Part of a small language model's weights: 8 layers, 2662 steps.
Each number is 200 + 40 x the weight over its row's rms, rounded and kept within 0 to 999. Layers, rows and columns count from 0. The size before them is the row's rms in percent of the matrix's.

# layer 3 attention key, 256x256, rms 0.103, rows 46-56, columns 192-255
094,229,205,159,167,198,219,198,253,204,196,118,142,152,185,214,201,183,199,203,157,193,204,155,213,181,230,218,225,202,234,173,171,212,234,166,194,137,220,203,197,293,136,182,171,187,217,236,241,162,170,233,146,182,136,173,161,185,207,243,314,120,244,283,229
091,262,160,220,158,180,207,211,198,182,190,258,131,177,214,237,201,203,192,196,181,146,208,196,135,206,197,215,205,241,150,162,211,159,136,247,183,250,211,167,244,160,236,139,229,192,242,134,193,196,148,143,168,205,213,176,188,176,170,169,248,227,162,254,220
087,215,205,244,229,157,216,253,144,170,192,205,134,236,163,138,140,238,168,247,145,160,168,178,249,217,113,182,174,167,172,151,179,267,163,138,220,188,201,187,162,253,151,197,181,190,192,186,204,199,212,215,240,193,211,239,153,128,212,244,243,196,196,248,156
096,236,181,167,192,94,183,168,194,183,200,210,178,257,213,198,169,179,161,221,147,189,215,241,211,127,150,229,131,171,240,158,215,213,190,194,190,158,165,204,178,241,190,179,192,210,275,231,164,270,242,183,111,232,128,226,211,146,182,217,179,178,196,175,139
092,140,225,195,202,178,190,215,195,184,163,156,190,229,254,169,92,157,185,198,121,172,158,179,223,197,192,177,181,197,149,268,179,234,215,235,177,203,218,209,178,263,254,286,273,143,149,137,190,258,202,150,193,155,216,200,171,194,239,139,171,233,166,171,226
084,146,188,161,141,180,174,167,262,204,143,205,204,171,127,271,177,217,206,165,194,192,174,210,200,237,158,299,228,199,228,164,210,217,180,163,117,159,164,203,208,114,190,182,90,242,206,172,198,213,216,153,191,196,210,258,139,179,246,183,164,234,227,224,82
093,228,175,229,267,157,243,161,142,193,195,239,251,141,207,226,82,201,275,229,198,177,160,218,227,165,201,195,208,189,226,136,194,203,184,232,287,204,226,211,160,221,145,161,140,164,198,183,216,275,206,173,217,208,203,281,117,207,211,215,173,190,208,188,209
093,190,196,296,209,160,154,180,145,200,185,227,226,201,199,226,142,169,152,194,172,218,177,193,149,209,190,167,242,239,205,223,257,239,146,191,188,168,131,239,264,221,224,183,175,148,164,222,245,227,222,168,219,167,245,176,136,186,256,238,153,171,247,280,213
094,165,218,201,150,240,213,176,179,206,157,125,183,176,129,186,206,245,209,255,214,159,207,191,198,85,227,219,140,111,196,166,186,215,191,236,225,195,152,177,204,188,256,232,152,205,187,261,154,185,200,211,227,164,243,198,238,204,186,207,206,141,245,130,220
094,214,153,191,199,238,234,276,148,203,151,193,180,185,194,195,231,208,155,226,239,224,213,166,257,214,192,216,193,199,236,231,203,171,137,228,227,180,221,146,261,219,175,216,173,179,164,157,162,180,205,193,299,259,198,252,224,220,207,177,195,183,188,251,226
096,150,204,166,265,196,176,220,215,185,182,249,235,249,155,211,196,214,257,211,186,178,31,217,217,184,267,206,176,270,185,189,180,169,237,275,147,219,212,257,209,257,190,245,162,161,245,305,219,158,184,235,229,168,211,253,180,234,114,201,230,165,174,187,164
# layer 3 attention query, 256x256, rms 0.0999, rows 47-57, columns 192-255
094,191,175,188,133,188,201,195,228,146,192,171,228,172,98,215,174,150,194,179,151,261,167,186,255,138,175,252,228,133,177,220,189,233,252,168,181,129,216,187,117,182,168,234,199,245,234,175,124,144,194,264,196,217,161,263,194,123,188,245,147,181,114,200,176
091,185,142,187,235,241,251,180,282,220,219,202,171,191,312,233,132,176,234,118,236,170,210,182,131,236,355,207,211,222,183,260,139,210,175,61,205,222,189,220,265,201,200,189,174,197,167,203,265,232,137,227,220,161,175,251,223,230,175,229,237,132,238,216,207
096,195,149,171,208,284,185,245,213,138,191,209,230,187,153,177,212,176,249,190,124,214,178,190,212,226,236,188,223,237,230,221,171,141,206,207,184,250,222,180,193,167,196,138,225,226,125,239,198,204,86,156,207,205,150,226,137,227,202,208,135,107,262,226,225
093,231,237,215,142,227,236,197,208,249,219,174,221,187,167,171,251,222,226,125,232,90,215,253,275,125,234,130,164,227,185,179,244,195,227,208,269,150,293,133,171,235,119,163,191,253,164,279,263,292,170,161,257,197,169,208,267,161,169,268,246,168,262,212,185
086,233,155,238,215,234,164,250,225,144,181,182,202,289,210,196,105,229,225,259,146,242,203,125,193,198,250,174,202,185,183,163,225,194,203,192,175,160,221,136,155,167,170,176,226,183,217,200,188,170,233,203,165,175,260,169,242,192,188,207,274,207,219,174,151
093,196,175,178,140,167,95,214,231,161,173,213,191,196,229,174,213,202,191,234,181,186,198,210,143,175,203,268,187,127,181,246,213,112,191,224,258,230,139,202,157,232,187,266,287,222,198,176,233,172,222,216,185,195,225,213,194,219,214,190,156,111,200,137,225
094,232,191,177,314,197,160,276,243,250,265,208,194,185,208,259,264,180,212,183,255,223,188,249,210,230,219,247,177,165,191,182,202,236,149,194,145,299,281,140,211,182,209,156,203,214,198,206,175,231,224,252,225,179,202,156,190,217,126,189,208,185,222,152,248
088,161,260,192,146,232,178,256,161,222,230,127,251,152,281,156,203,202,186,135,157,183,226,236,182,190,255,180,183,216,203,214,184,150,254,274,207,219,242,223,250,135,108,208,225,222,211,168,174,191,208,120,188,151,239,236,181,243,192,249,165,202,213,206,188
091,189,264,131,155,126,267,137,246,199,205,224,191,206,275,185,219,215,173,152,237,94,164,229,147,177,224,181,193,194,200,160,176,246,171,97,215,182,203,192,185,123,221,236,166,202,249,212,273,185,242,204,144,181,228,258,260,231,231,223,188,206,264,150,246
095,218,157,236,231,209,133,187,187,248,221,198,126,224,177,177,282,235,107,256,171,178,148,198,173,202,244,201,185,122,178,199,196,225,186,212,238,132,150,203,189,243,233,181,219,221,170,130,224,216,204,191,140,162,202,267,152,194,195,158,115,163,203,272,253
096,168,147,217,189,230,219,240,146,195,210,168,175,255,207,202,179,115,182,189,133,224,233,219,151,268,153,260,215,200,197,125,120,290,220,188,255,151,184,268,196,254,170,177,165,170,231,179,207,242,188,154,177,110,178,164,155,239,199,217,265,176,264,180,159